{
  "num_hidden_layers": 14,
  "norm_eps": 1e-05,
  "positions": "rope",
  "attn_scale": 0.125,
  "optimizer": "soap_variant",
  "beta2": 0.95,
  "weight_decay": 0.16,
  "schedule": "wsd",
  "final_lr_fraction": 0.1,
  "max_seq_len": 512
}
Each number is 128 + 32 x the weight over its row's rms, rounded and kept within 0 to 255. Layers, rows and columns count from 0. Numbers have three digits each. The size before them is the row's rms in percent of the matrix's.

# gate: layer 6 MLP gate, 704x256, rms 0.126, rows 371-437, columns 0-63
# up: layer 6 MLP up, 704x256, rms 0.127, rows 371-437, columns 0-63
# down: layer 6 MLP down (transposed), 704x256, rms 0.119, rows 371-436, columns 0-63
gate371 099:081066156111104161159180091186152145179144108065181143141106124115154102155215169123127107114146170123130109173148116117119132136148079126128088123080132156120084165120109122129145140130119071
up371 098:026111135118164103053147142090100141117142113127165130112167142143132130108210140158095107190187091082136167174081153104155113084121123112114126146152155124137126107123118134162151204130128119
down371 093:132061176138132157109110179215120132148090129101114138159093113188143098123065112111091166093144147151128117145132155154101116148109116135100141151065134163139090075121128116157085079143165057
gate372 097:113151122156167196115089200097137116147113194086176100123147128102077151063153110089095073128123148106151078112128116165164136163105116119122148131113111126102108127145133131153083095140128101
up372 100:147117102167119160098145101190099100141130152138108143141166111171134112098079087172097119115168117121153138119126113111105146102124048152131156133147052105103104143139092189114109136085130144
down372 100:166140115134079121098140094090137112141101140150095154179165086137168115107080115115075060141162129114169087106087129120106122127115135113101178120171096134152088132152113079101108116157107191
gate373 092:148116079147140079126134073137123054135066158121125190186097132145112121110177163075049126137177157163121130101154161218082165107116099111164143133138117127081130120138142103171159116156149125
up373 096:126152117077165116088168148176107086138128057176160112095168165119150162167100105082170152129134092136171155112141122141134118110056116134150123134152113135151110137149160124159125152160100219
down373 097:105149143098105128121143146081131145194148142105148134137113159106116091173068119136181120143160128105140102105098126106143085179128126207114068110172098124177162141090085082123126128079113112
gate374 100:086195149161135192130113104134137099096169115107145098134110115109108104156141103110171143083141170183044094144149153124087117113129142126151119105166081074091139122131090080142175157082142141
up374 101:120147149127140130060092174086099252106058103117092143122146083123134143113126153138154113159143128195145097136148122099149136095157079110123135131135079091112110123136124117123092064130124133
down374 099:203103172148109160139112175135147122104141116110077100143177151127137128102150152100127095153128159098078048081117076129030132126131129101136100083160150122134128125127117124114132075120078137
gate375 101:133125177123136111079190074108110092137127151135137157111112100103135130104201095177108148100132139150131119114080126133215163171182120123108139094139207131164112136131084123103128102121139122
up375 099:141114056135154121144099117127113125133063055113147103100110085138168070108119000140152099110149097121121087163121106096159063122141166115138111143131127153134137135128102121111163134133092146
down375 101:088108123180113051144105203089073130114101130093085136185098101110106124083130117122120162111094092122115117113108155105161041100201121120098100121147151177089075104137125153057121130147138147
gate376 105:068140097163117142138129085078102134170103140152127098167138081152108125091120143128127119099133160067102129166109126052093173145124117132105144129073067131109182133146160210121145149128113076
up376 107:074127179082095151082152135165186145052141142115126095162089059158097165120110123087097123135110024103176079150131125140101138126140132114074149166167133118161136112146074097086105127094136150
down376 102:150121124127118146092112137195131101156145137131058114185105066160128181093145075158178074133161098116084089139114127138197168092157185152106123133202135162133110059158060177116150110088182148
gate377 099:112085140127101172111140120158095119088086119137127167156131127140093127145156167059128191118194153098164128189111123141133131120143141107141107090236111117123158150115127153134106114135136164
up377 096:159146151148111058110095093117074088121130092093107128119138173133169143131093133104177147103118172102061124120154099146100116138047119127112154116134093093147145131157132175147076059084072181
down377 097:132070160164192056124113156159162144149102127092102133167098125167113150048156171100122134106141188126057135176131201093093171104136179144087111154158122139076111070119063153168159116104172146
gate378 103:044168158138169127115176174111125118142167162176117142103099174147118069110141110130115134116149172147146088136094147119126182176083110155192078130069165136116098119126179186150105136103100118
up378 100:068073081129125114144076096133129102099112161123132104129119106124136154173158151089143153081050104119138119120143123081144153125125110158074084096103111122131103112140130093061041093109169136
down378 101:104087065111201120143101145090079118100147177151135066071128121175097100134145084171120127084083171129088114102113147112136176137084101203104087115138125111116125183125096145175088128145181092
gate379 110:136109107132143158049060068138165130122202122183145137086093148116108181117180037163126082174088131169141159137184183070124116151132192136119165101096132125116207153179150089128163127143113153
up379 111:127162099099178142083121075124175126115107184120138145085105135150105106187118112144104059205138175152087188054199124108099213156078140124139152064142147115092098155092178146146180147126145136
down379 105:180130132086141106144122133084079128138128092101140167219169181159107080183162126098092096089134149111097151116137106187150132051073085163126105133125205169170197097110149146156150117098133136
gate380 104:101158098109160138098159129096147138134047134060105141147154126173148114163081167126185132099118119189140120111161139137126126159107145129083181139149159169204114050143155134130139084106154194
up380 103:142132161113191182081092144165134200116122116111126140161214092082140133149105091102107155116171126179132150123110101128182077167155083101129200150108104159128126138167111140119177060118050129
down380 102:143108114156069133140134136093146098161117201069156075089093107121094123103130135084181203098203111177148184109146029093128145133152172117144077071099083134170178128147173134124147122143159124
gate381 097:132196134158153114113179086178195137136154116114100166095119113143125094114185100057063118095167114143137178104089147152081150160077112101152143138122115125190165184135137099125149172137152156
up381 101:142089094159076119113141104175096136112070173101170208095081123161132143115138085129149147059115176098051121145131121198109231165129163174136097128157125075120096093178161160113109178122110092
down381 101:149142137142148097134129067188142111124089138107115139074088142114179110119121125159132167112161118125188142112126166185084069129116110148092137157073085100160137129129148132117142142155176152
gate382 098:171151179085125116130154150093177189162121151124133133062080104101101177088132120111102115138125171124177131106156115147145185102168114159171139199116143100161169157161151169136088106125161143
up382 091:151134111140117141165146101073094095070121169116065167235129113142108140123134113122148120078102114163176121130132141124078093143156105090152110088172158180153168215119120118139086094183150133
down382 098:139120165155142146084130109153087130096101123111067147154173124114135096137157120119097095119160089150178149110147141188128094141136144099163099110147224188101095092112107122135149124182134084
gate383 093:139109107139139123157132110126157091086162164148186138094163127102189110140099083085078095137096185168075173100075144094150150172117112148126122190161107140184147080108170143142155147078167115
up383 099:141140136129157185155138091093147152136120180106126148108135091164131171152099093086152101090098097164083120118079129125084127088137108098075117136152115119142083119122150138137146106076093156
down383 097:159152126130147142054144124172074125157114167137130127108147107074183164049167159161169128105166158136143084106114172128091141104169108111121090136100158102132105151161139109071112131092128141
gate384 097:152128123126110209154150130000146090127154171124152180105103116134188118079112162130064152086111143103200104119114184151154098165106170143158145098113151092158165114165089165116150114153142127
up384 097:118135194151165171110169059126115103120121138138044138154098100128157103088138131141143161140126079165132177108052121125091098056119129103118115086120190150120158159154112069124102144129174167
down384 103:122125091163172172118110115101101097060143130140118140117121134099136165143120123123108119135078161158145134111123117167108072135130123137101088089114102132186116225134151164139122069179111125
gate385 105:151153200140168145097154109150200147119127081148118146135142129152146129142127129089092143044154120122113132130113157132096084136151166210157067132098081160183120104139098114096119083149129135
up385 104:140161138127096143111096193115125106163106042093170101137103094159153117119150148124130111090160136140094075170135097153121219105143177155138112132126087120162042147117071172146152125112070109
down385 104:147084140111130157133111125087152197143125133088110178155090168116055168125123135100156135117131144113159097107106132099157163193094101148168173127142104128075203121149150137157085144094142183
gate386 102:139158114089173203104120177126128124159121161099104144128061140166161091113168120146147074123073152098115130129163158128124140164113185094079126131046100100078103166136108091070080106179148170
up386 097:048086150193072138170188105114161096139124090110067145136125091093108156110150143132135062143150133142088143141072162161114117089122094082127091177118178088124119091093111090074148095130158130
down386 099:041098134096076197149130055127091150112173169123101155129096155050121131145104159119129082152049162124095085133176118139104138057105137114191163116161166091108151125106143139125124127100207103
gate387 089:074129130159077151131124130121109109143152145158125087117158123131092066045139088110174173141106100144127136085143140094117114118095176149128120111122169105126119098147145160125094122161104138
up387 100:096124072152089142143107146132128092178168149112136154068139100119120109114134121085101137095156137127135104163170093091209100120208073078092168151108117125167137043105151241141124129071098119
down387 095:106178101151129156173142141138137117105162149124098107116142099130160130173124077099114152137084143098126117133126137180112157115162109130140120114151088079149125169248112134120144137137126138
gate388 107:140147121165143144158097071119124108123140139105107091135129105087130094113147142097098118195085104155082105140053096080106130171108153135134156132123127127108160119085168136122092114063073111
up388 106:141130128126149109147142172113110172147178132164143081148170109127137102133097108082103149071095152090183105190120140128161103097173101142165139053143161069129144116062102144165186126150143163
down388 102:154090170089130106154135159122102100138123114125225112155111104123152107151128089100119137125183110118121117136159156168173091118092074088096207135098141122073080094112131133112130161144134166
gate389 104:124172149154113110121145140114094178106118077086138110112088074130154194109149167142102122161165096117142128099103139193108116139194087096186170117132168099084120171143118106121183096089121120
up389 096:105103157135110130170079136156094077128098120143098121141111113187093101092098093135147078129137102124055129141204170081090106081088195127164153105160044116158141097119134154130147128139136153
down389 099:151113133085084145163140134103118055179160096140153149149093135101191136088090137141161172180128126113075108133127149136104115115086109115152171072184136133143116106085157130133137119166111182
gate390 097:036132144111178082179002126163126149096140158103136099135131136055138117135089168135113123148150099121119187136167158106128108108106127191169117156152116157123173107152106136065161189133144151
up390 095:072116134133199093141102085109139187144116146148083082067179170121097107131080142183098091110109151139110136148155148185137111125121108111128128143125138149121120102080117125128116051159110126
down390 090:098065103180135175123156167151111060159128142172150097087097161150163119109143123098038190165133097061105139112150143138123135131133199126122177146102094094114095114103160143160126132101108107
gate391 093:083105050112123166187087108118155081139115168158134136119131166185123103067182147123138102146104104150178146116148092112080152147126069103101130124140082126034146076134150151112129131114172123
up391 106:134182174110112110177135158070118076151085117099171115144101131129143097150140146103075117159155161150139136146075126071164167151093130119125127169084061147166109120105125172139114104091117149
down391 105:139103146172113117073064139084095114165164140115144083154123132107122095161150150108107109148089107077128143124154108100146134188046122105114096174155070155140119098094146112107167141129084162
gate392 101:149098111117145135117101137140143071097121093116142106146104140135115138085128092122198150171106117163133132147130142148157142172121147122131134133131135113138081050098108200159156108113126125
up392 109:171135131122139134116127130126179112125125108106158104091138161073171140155113149095125160127108088143142124166106178136116122098082105122228115083155116134157159160186141159115101117095091075
down392 105:079140170144172096163098101170148130148132112173159185141140117115065156136148182119153189095136140142114101137132133167147139150045076132154125079112121156133099107181142098077155099148137081
gate393 101:156097134163079124104130187137133118100155100162150074139170160106146151094192168157147099167160188090127128161145102121092136151118177153116140108106156043111124156145098118113110157163128104
up393 102:124085061129148127144116105145105169136122145095181136086106119114118121091097113112134143111078132103157158130109113166115099115150149094154142082157165132111092106102091103104168121104081134
down393 100:133131117173123134149086133147092120119157118105135113141153151089144123132059117115152083104135155120097157129132096159140146053133096167117152136120105105144125096126089170111128160158135107
gate394 098:125064210150119139091105146135126194159127147110112173119072143136169066132140101122142112127142096110137087068137145127179143116054081058080085127173153083149101164121152166118101099185150103
up394 093:142062160119130133139127134101157118143113059137185204177130137148079145091118188128141107134101094110169150127170132128179131129105127142104161152130115125135105152108123109145156167154170027
down394 098:134111125133107155131117114096153090123131133102059168171086151160167145127066128152113155107152133161126149126123116110122064080105121088093106160131138157123189153137085078155197133118080064
gate395 100:089140116129182114142149188126163088138125111098158102152088155134146144104161147160158087099160127103176120077080140149118157166177106085081160204067112139127128093122135099138165160165125156
up395 100:110109118133046099137095116128169152149171084166084111136165124131202118075122066165161121119104116083089172079121103172157143158099120104127164204069105089097125123123078132113098178111120106
down395 101:133104119164091085068045127170121124074134109126109120149100200126148163086105113120132132094107182145142119131096127164111140145081111106132145082100040125196121105086141159098149113112124104
gate396 099:139148145169149091129089106117136077088060128140181104145100125108127114164161141094099169125108119121055061143126136140088118157066178155122130099127158068092122108088145095163150166142115065
up396 103:192158154088123168129163148137152107176119157153109081096145127161136109135145152058097140196134147192073145062146120163133129129165066130170139173101061100153097112123168117097114124126066124
down396 104:135126132126104185095186124145119201163098145113135146094119069164197103145141116160118159171139192137212190153138117114154081112092128127156125136135134160132093171140142124080175159111094129
gate397 097:110104082131170157092117083138157162076113112093155139126117063128129179128116127119126158135084106061187080145117156163087174167092084151079128097137080158129126088155113129154071121116104190
up397 096:136178169201161153151140071131177143089119119087176154105097128115169108107116114137157109136206082151112125138145140152115156123148138118106139135162133166068134164191134193103120140111098100
down397 100:138145158105192144136142182085171141048113115124137106113105117140150167127147179129114152110136124130138106125129155092086168135107135150137115085115104113072152207128139160124110142137089146
gate398 097:156132133172094182115114164127096139164114122109163216090116074166160157100126123086085097135070151150135143111128101183089192144129150068081122169110166121147097054089122124139195163077132154
up398 100:131133132103132126193164168104140074060111157129151157113135180101136077113145156134166153175133116100164142082156133120135101129123133153164167165089114112143088127154106105130150190105151115
down398 100:106166171169170159123163076133124115177147086142117140094140134105092192102095150203083124117168055102126095112087078127140103111134167146130190161135069107121065209069171090135105167133140211
gate399 103:156125123123167069143179164111115078149114141209102140139086170209045125077124101166136103180079147112132201160154221083123162148097167110162100152079141132155150169123143135107199086162170118
up399 103:135117098113129161158147138173129138129165104105103187105066130152139218124175126086143136131076163146128111215112084120151096100095129147134164135034082179177100156093144138158148110158123134
down399 101:114094134131125122165109144121122114052093064050145176154110117106148183111134135140133069137140145164107102141123180127117178080113130111119125118154135146095147086132122098105142212151161088
gate400 103:095102128123114167135164120121159058160147088114154171210111166096113125155107106158183176117140090118144111063145136191137177147163184122171130135119208199156125097130042118144113107106133134
up400 098:120106167126143083153174084201123043145172181124153153122080085051166163170131099129114154095158094134092095121181177149159102150180147143140100098176105124162131174117111118122158132174192155
down400 100:140110138113140106060109139127172147162126115094134165106139151112188018100148126168135131107094125107146143164106122157080135132164188112132079119132136124114154119118155131151151156142117151
gate401 099:131138109125108124103134195221124130090150101157113145205156159160124191126059158132144089157127117153216150160150160130109113113148107113147116107166137109124143079113072109088070096100121125
up401 094:102133108136144046108147073093160125112135117078048229084100115115133087144061124106096128164097160171141132090123111131221094138159153076174102159128108110142087147124117093124081130064157108
down401 096:124120152110099103104118155117126131142174059140093135120115165162159086173076197148096118109149136148138082092123178091200127121177154159114121105128076129164084135198082152147181066093138100
gate402 106:138129129088105133123188102092145128174134177118153095124190130128072138155153177204135136170078131111070082149154127173121128163134110131103143127145145141139087152075147111189152155167114131
up402 100:155088101149112124121128113127152086122118139128132140157156128185158118102133119112065161163176095177126132085094140150144112101136141153164106178166094152129121166103095073147120140125028133
down402 104:183147141189092088173119106144180156134089156116119145135216184128093154118102158087125126098188157169121129139145141150177138199116130075178118155109175168118149127114068085132131148162070124
gate403 093:107168227159176077125106129144182183108184097165143145151123150070105099097087098169154130137152136110150167055147122152144084124062119144139126118127133108145079081094126173145129155088170137
up403 097:114141080144124104137117136129129153136187173154070139142093150097089112165109158083127125117157110122151150136189172139148120020153146139115108110132172105103024169153134115126175145124125129
down403 097:139137080136092165161190102115106114115142128211137067136152116139130114150137155127153157136138148095162116155121131115126120135120124080120136096138157185131034096152170153132146119088147157
gate404 103:143168139167135134039152134118116060169106146124166161159125115133101030162117059140089156137114199161093195128083177112149088176153121126164096115126125130167170117136107082166153152133174084
up404 095:102157212127103107110134135104131105091121134136088100066121107137101141091099147100149125115172119171165100126137170130167198137195131100217078121156111135152140201145176137115150099106154147
down404 094:137149147131130127129150136128118110117191171086135126164160039138095135152142217095185129116139109112122119142158175086139157107112124164115130115102129153137147095131138056159077130166117130
gate405 104:108155124167120180165071121156085099071144080190154116129067093143153077102130087169155105199086183135084132120116131159075120076161119141117112114097079138125076148133139169154138111110151083
up405 103:156149114130115141088116152144141143144180084085109083172123118094125138078161062116177130107129142213146153113166081116087131072150129152151088107158073101069097180101134143122174102191162096
down405 101:106148115097152143145096128071147120183129228175084237141159110146179096090166133119120159120169135167124153132079156096155134154088154123170103081165129085162102137129098107157128080118129148
gate406 105:101123102103156119156105144114139075140133123101069105115130140129126144079108146118153131118183105125075092150108118097201141127123120087139185146111136127104102128154096182053086146120108172
up406 105:116137147119140127120156098177115172129163183068119140083103108153087138149121064138155096139139149150106166119174081150140071172112104156159169156158113134134073130122098128110192121076196128
down406 097:082183137137175119128154129080110171202130149057161131162151171127199113102185142137130140107177162152147139141119181098178109145131151159075112136123100130092232114145085163121135103115153132
gate407 107:139145170107152141156096154105116140104159166095125163141155058118100110102105143133142148112127126113153095201138177145219146119118156160147104104132110097144122133139118092162094168189150109
up407 124:127192204105141165145118121157116103143185116105127143099145097135120125142146071137110165148221143130142107120129131136114157204073169130087152113144131062102161097111133111114112174183115128
down407 109:076155072133128114153170142138112144136149132102151087156057113124102113146106099104109138148177111114086110120076174165181104108095114080141126125120171101086096118142164120133128108127124132
gate408 102:125134196119167162115120151103103149157139116156181118166169106142138047089089133190139095094168134169124129131101165123105118131127069129136178101132102152180154165188142173142100121163150120
up408 092:074116138171144103143160135105120110138126106165107123146162179124147155129141141149087108110159153135090146134100169123135123123121063140143177145182103118124138117087137175150204159083122123
down408 100:109101149099110125180079167143138167060118134189120079151111173082140111134089117096137149200120102177158134119116161128123113141105177152144102171052201119120090140160137155068167161143109159
gate409 098:135107163105103089129170104037111122117128142124165205109120125166144157050164124155114083138119100053104112151165156118139135153125167117116138151178163110139123145062110121114156184100159130
up409 104:098103176151111097136144062098157207106171170131182176156152116182150097150143116134141116152099134108136102142136134076175168147108103113176141165142089169145130174151168121169196162135138157
down409 100:154131116148127121132185078166178118149117166152155112128104130157143140190077094125154190107039117145142062115124083116151091171097145132097129126131124199162104128180102128098111109116130199
gate410 098:128182128114095124137077145125159153090094102044063151073102116142158179147137165098113088142157095140145182145120095093137161112069175126143153139190174125175091128176118091137101147164144175
up410 095:178165038141147175127120139091076120153144149122144168144120130170153165147166101154137143159070144120075053100096108087102157117103086139125148125096131152168186152127111123219119128075101160
down410 094:088137190159166097097135174110122132129148130167107179180109100125112194171127033177186095124132110169124132171119094113153166133145161146132117115081137170144127043156178161145122147075138132
gate411 096:145095118072079098138179161047044172115095071136085117129093150107091101123138115126088173200127123107144148105147172112082112159070066148101119117137176077163151118151150213136126123085114186
up411 093:141163107137117151089117127189142074134149125094186105072104112133114139169110120167134140119139118161205059162182187076146066108144157162109133122162119129145144188130169135143094217134127114
down411 096:081166078147100101119070138138129073082140114102118171119160164149102093083061151157108111127100206148116050156129070089137143139061118111115145171184195202135099119124118138124127175122118084
gate412 093:094148174166167122130100084095101093156077113090128151125122145175167130174131137167186104141149161132055129129102135083099093124120110113110122081130142109139152098118086181179152104117121136
up412 100:119131094189124082180126147133170134111113140050113114169143088152160121158126096174115084158166117116112087071148149099122143180115095171155121136183117113101135178188132129127152052117096094
down412 100:145152094080108116132130148203133121108136149118178144152157163135114091117101124126126116143110120087119181095177150148135189187152111083128057165103149143120126148094100125142154088132098114
gate413 100:159182146143197134150183152229168136085153172122126140114156135105097101112082113077087142147148178117184137162118134130132084138159111063140147101121118107115180081088148072127140067142165082
up413 097:119143114116072137119139160111113042161160152164201159127108131180138140131030133108115136115163086155140124145121070117140168099139164178128163114170097109107060158174112158125126207166105087
down413 095:135111157128191147115117142112150115084098140123130138106103133164137091171159123123087097161102190096154110127163161097172158094204118050101093121173113160139106129096167080109178135097151105
gate414 106:109150124181114082100143112181124101091126101138137136082142122123117109136066134152099099166158147197126132145063097118150125122187156157180082122142196100098095132131145113131186128079081210
up414 106:125123136166134183107132177149137118175169074090155191065113128177140124103111128116095079057153119114088118136081121154095071132071093112103084174144132166153125089127106165129110165159103144
down414 101:121102111105093179145136133111139152104144097102126168118136141133149124117116110144116079130159166151156175164156104152104130076121104109133130049157114152156128083121129142177136207127135112
gate415 098:102110155184118134178054095168158116082167128091173187082194098134163117105100120116136134070112110152123109156094157106182084137136087192172124059143100176154117145117141139127170123132124135
up415 101:134109119103131163122135127136061166118135140148124077083143093139135159159100093133101097121148114117114098097124145176038094156157123154117094166150138081117160145115138126146152183181154168
down415 101:134149065197073146086131134094186120153040140137176115132131108104109127090083161183153141091116103141089083107146136072124122123135132080167194167061105185134190136157130147104146164171123153
gate416 096:136135153124149136125127139116174177151122179153133122126118155179118106136145149153172099163139132178166121133130173182075154125145113116073166168150144157125114140103161175131112197096114146
up416 094:111178151035112105123107166134164137100191100107130171132114116105150159138162139098062162143173115130207108151133108157234174113134121126116105161133113133151097145172157144115094187100131183
down416 098:220139152089142132122128098144171113108108084104154137116120067166126075147120219118109130144140155172110105191083127084112157143173124150145138096102098089131128085165169116112089104112112134
gate417 102:062120125171149082149078126112070085086173152129116101168138119079095137149111226076154130138092169202095111132178130103143157107142129109114100124115148133120110171125175105116146172165184140
up417 107:107133164087114075190164178100132138120103138105162142128119151115148093102174109136077148141117151163099183136163133185142149138139168127162130112130153128164187140061131171128175137173212102
down417 098:138122104121076167146166123198148097187148122172145127099128057176121140146096122100129075115129099073164052149076230090124097128122153136080133124150123143099122135137096146101161121183067165
gate418 097:104104163134149165088116099183116157115105137104143050138115151125112111128153129096168162116090159150147096142146159128149113124033086166114202159141165120114107123138138086083136155109108110
up418 095:150172121138115149107121158082167125103106161096126130075080074093116105081061168149135146139126187101113194133134156165157123071174156111159119124134125132106061151064150126161109135166069206
down418 098:112119110126125069128119132175142125060106160118098146099155144132154118134132103140100203122140105162118058152119117116080110050090148196130131102111117132119123185153094131134142127116174129
gate419 095:107165123161072188097131148095125173168144173053171192137082146115097117126129122194099130145086114128118129113059053118149113118129156108181178141163143114188143118099133155136150157148134093
up419 098:098106113137098124052163146145178146087128132098105158170136145159169117160196112084131169075130143154069087126160060151094123128157143137140122132146072150136110106160127156111112133151135087
down419 096:127154178118160169149171153146119189181134106113129131149115230108109210096108135118195128152136114088129164150168103105209107119130168134107108116154166118182158184148133113077152142135148102
gate420 106:104114170138078109110161135082130173180116115074162114156117145149120098094118146101149126105126166082156175109120096112063175180094149180154183133134122128131123150132127163164129129145135176
up420 105:127171107145161123097127120053158095106122128140203151141168118129117185060107138150102118075185094110098094152188068102140113141200146134133129089158120188062106125108145102140135121137054151
down420 106:149139101140109122097105135134107109148106124129096186159176089143134187121153149137106132078173100090184095125119105184133135096100120068120096096165149186129108148127117088151174125143131135
gate421 094:117140150193079129112132144093148099147096119111107156157072069099119142112118175150132184173115082176110097076075164166213162166134154171055128139140138131164111183183097162164141084124099127
up421 097:168164139176141106133143142215131109130134108132150108188056143080102094101222161129117187186102137141111138103067137165108102081159140109129103122150130133089143129132109130110151094135173137
down421 099:170089130184095140172107142047118028124123127158143140155170124096083157117147124145154085079082110163149127100123081140146102133107152141131093178105126091158178124147102135116146102146158140
gate422 102:142118127131128146104128134146155124177109174146177118109120124142149049188089182122157104083114101125100161119122152165085103103094089182156108132201153062074150157107129105144160137143167113
up422 104:164126151138116110133135077024172113147142118115145116124091138128128128091066156103121140143132164138122127142134158175107099099110114102176116118128140142204152035132130193081047149060124091
down422 100:094129142120115070134132187131111119129135143095196166147086128122120142123129179147062103100126146120133099155111100075069106136149139084199082140148084127212168118110124136105143177141149157
gate423 101:129150106099159100154139155113054064121125215121091125122111115163130129119099069080138123137183158160067059140131105154183179143167145144066106081107148141123109097138134135134138172141159130
up423 102:107138146111116091161104140119180120123126117088160160151166148110085123094102094110141137068117148168098174075127160104113133111114128143191134086118121125119088123156121137085183109131167148
down423 107:141111098173102076094188150113189077140146113127112162131115131149106148170198190148182107128106117157110136151153150068107111078076094128137113135173141087142113134117142151139084174125081130
gate424 102:052140108150102118138105175135153098095139074112165147132128116159117106110140148141135096142085089082115126087123109156125116144119124198169144114102057135110157083117144155124088129174133135
up424 099:169147130118139160144122136119117182104109129118181117132077141118068100119124130106121092168141179101146139083142170155098100118097183138168094103161149120179166114187126125183157168072104063
down424 103:162105099109195136131112164110152085155180134134113093158095093077160126144174104098153147158120110135158152131157092069131122125142128113146141111092086138097148175171103101096136076116109114
gate425 096:136178107135206117108157122142152125133128131108146140140118078085112148108137184113082102198106088064070105150121137051174118109115193113137126131190145102075141182114129142034098167104143198
up425 096:117115052181046149121087141117145095197123160113103157107153179144161064134122135093157084074145125133069110112090142120120147155151108140146157116147087135110117106163156113096114133125140134
down425 100:074128126170167068150079060119097148144129094143115141100102114087101111145194168131137137147205139099177144132109124126156098081064132093124134077138107140147116200170084117062124135199100160
gate426 106:118168123077078121126114096090134156125105150125147140131127136186152177113103196122101163117144089153088191150087149200187182140104140127125106144147107119125104119151179138108135138148094147
up426 107:189032111125152142094061106122136113177133124088109134132063161117101158156060122110141145188112112129141114125172080129100142117131112109135132139118123203176145120150147190125100130124110134
down426 102:154116064125117133135091075103143093119136140111153185190113141113197197111180030076137097108217200106149100137078056140112159138101133108117129147152163112111125112074157195137069113116108101
gate427 094:097185046099141074090090095094117107111110232128114132111113103125104156088180157107162094115109129126091107079132135182100132111148104046199089064103130137116129142163168118154100145128155196
up427 098:199116109110129088148114165136137178108155119137101058153164166131143121132140124190128172165170120096074182113162138193133127255092116125144178190146083105172139108197117130142093121151165120
down427 096:138137145106105140135170106092167122129145125127075104156102118101140134159041072176122174175099145070129150104079071120145177145122164136139091157158154074172083149116146118120130112118119059
gate428 105:160089169098134210189137124097095123168139123125164065100099135112191049124126125111076083121129104052056090091133103136064116168123110107134082197141112122126137167157107098080121129171191211
up428 096:105128125100155121150146180154176166128181121124080113077063128155085153168111090130115195136182098144081133096088073133093186139119141129132128161175145174111158144103114090142172158113126174
down428 101:141087111127109139127129096112122143152136139127083108102115129084136098075131088144084123081133122135151077096128049136102155140153138171102130195129107143120150138103127105087101146183182109
gate429 098:108106134146185085136127145162122068122122193111090142156114133097133139142107112120140199117156088122078154139093117112112104160192134139211107125164199124127097161133151137118062142095140125
up429 098:145174131089167134136141118139138149133143079138057115107141155156105128126103135159131062151108170101043069117099159152146139065063137092162161154081112092146118205114140113117133148103071163
down429 100:151173098079143116132130156136139167116177118147116132108131197130202238102103193138081058114135100111047100137098091091092122096103144102100193119136151141144132129117100127136157125160021116
gate430 103:165120137178123165219117128176143145107131093147084083163141146154173088152083116104140122153177000119114109173143156133115109141103098136167166088142128116165136082131167194134083086069151193
up430 097:165177033135080160151104172097121117141155080123105151152077128117126085157130073146161121173167130101156141077061113154182133127126071121199134118126085103168155115129158185110145117069148144
down430 097:121156114074151126114104133125204115183131188147168130167184119100122167100139125172126161134186095128128135101111082081117104102137160150070107144071209117121144129210098144179076054130110158
gate431 107:158154086084178136139167121133121119127112118152078164178122172140080114195197171150133132115115106102153157102218113177122070136161153176134107114171178118097120098113121099139150074103211157
up431 104:115063144126103059123115149088134042155131092117123166131127152158096182092092154089119134107088069130074157128118136098127166084104146106116115150121097135141098143153093140073198146164116086
down431 102:113151072131109191162169124171094177093105106139123108129068151181073151088155140134100159104126091146134127173144143146120059063118205134190076157098120172089073057139095130123115107212183073
gate432 096:103111104085172147129114117132163160149088142096069095122055131138169105132122134176142111107088077108128133112136128102057141164094093192089110105128123129090118113119092173071114174169166192
up432 098:132160176161161164159163119139140043106161123131088148123162091133141119146146120120090106156147155171099146098073127149111169101135165072142203144210114138058173131077164081145093142112124123
down432 103:104134142138136177108095151136153148159111152128090181150144073190130104144146169135137121129111161142086123178076155128154119123156187104146122108165160111100148126093127109177127145101106148
gate433 106:103154128142162125132126137125138184156086099112176147168191071151129131138121081132160181157044197139095160125093152151128127126175087151147108155160133139133114135118116134133128151070138133
up433 107:118075139114074123126093158127105137103111117142064172095112158155196092135117129156137124074084091075136196135152129123154123157163166040116100147135148100098157099040136116125122175106108107
down433 103:080097130156059117134153174119116127120096141132138122102099098149131117118151160136156196190052162114140159130120101150122115169118125061118129144146147124152121137110150051116087203109187132
gate434 100:166106146137140138095174129133133109060135140141110098144138180124133122133102141177103161083155132067116129128146102174179037103099219104159126111143160125115133151114153129136133084132166178
up434 100:098126162194133123172146143164081119149137102126077126113111166113076122130195148128140120117117116123094069116166119143136114149106148117129106183095072152082093105170104075171076072155094133
down434 102:133120138104119061204154128169149105159092154153171126136144132129095129048140133144141163117134127158133129124157114110128127169150140107113149151143119141084106069101133132168170095127160128
gate435 101:134127117090078163139101114121184130176097084111167165165112119198152107215166150119119090174165157098090170105090147148155155141116111118096120084112086167135107107149099154162133138129172154
up435 097:094089128138127159152109124099126099182134140147105028158107097139105184194113148132113176090144110134146133185155112157154153172123100085057107092103165096116148129166135172159130071077132141
down435 099:116113126154178136151160175196087053179105135132143140119159112088158136130098148161148120096100164111152111164111122140193141164128101178132081072167084087130158150130121104103119035133146099
gate436 098:115166101123094189164101194152152099113136140121139161088112017164156138177176116122106118138114183187126107125138151157179148090115174153086122123095131101186102105188149095118193130203151078
up436 095:119174095106165106171151122124154141151116097132136127160203116115107092094132170132163119152143165129128063130098173164093161154137134131166098124169170122112183139103103128148095143102106128
down436 103:081132099163118119135088144124106103141184128120101081197135139150132141152117077133119174114114147154118076151126101163095112082044183125152077151209157189146174113092141120168113111109122130
gate437 102:093134160103143153176099158119158117166144190119134111133069155129095130108189137152119119130097148139109130038099146110122119114143058082146129152129149135141099115134103096127132099058101146
up437 104:124140122137158167148114131215179189117142117112123107137131188102078163108168156153157115138145092185160174133109179106127085133184133134143156133077116159122119093134140132126128087125115134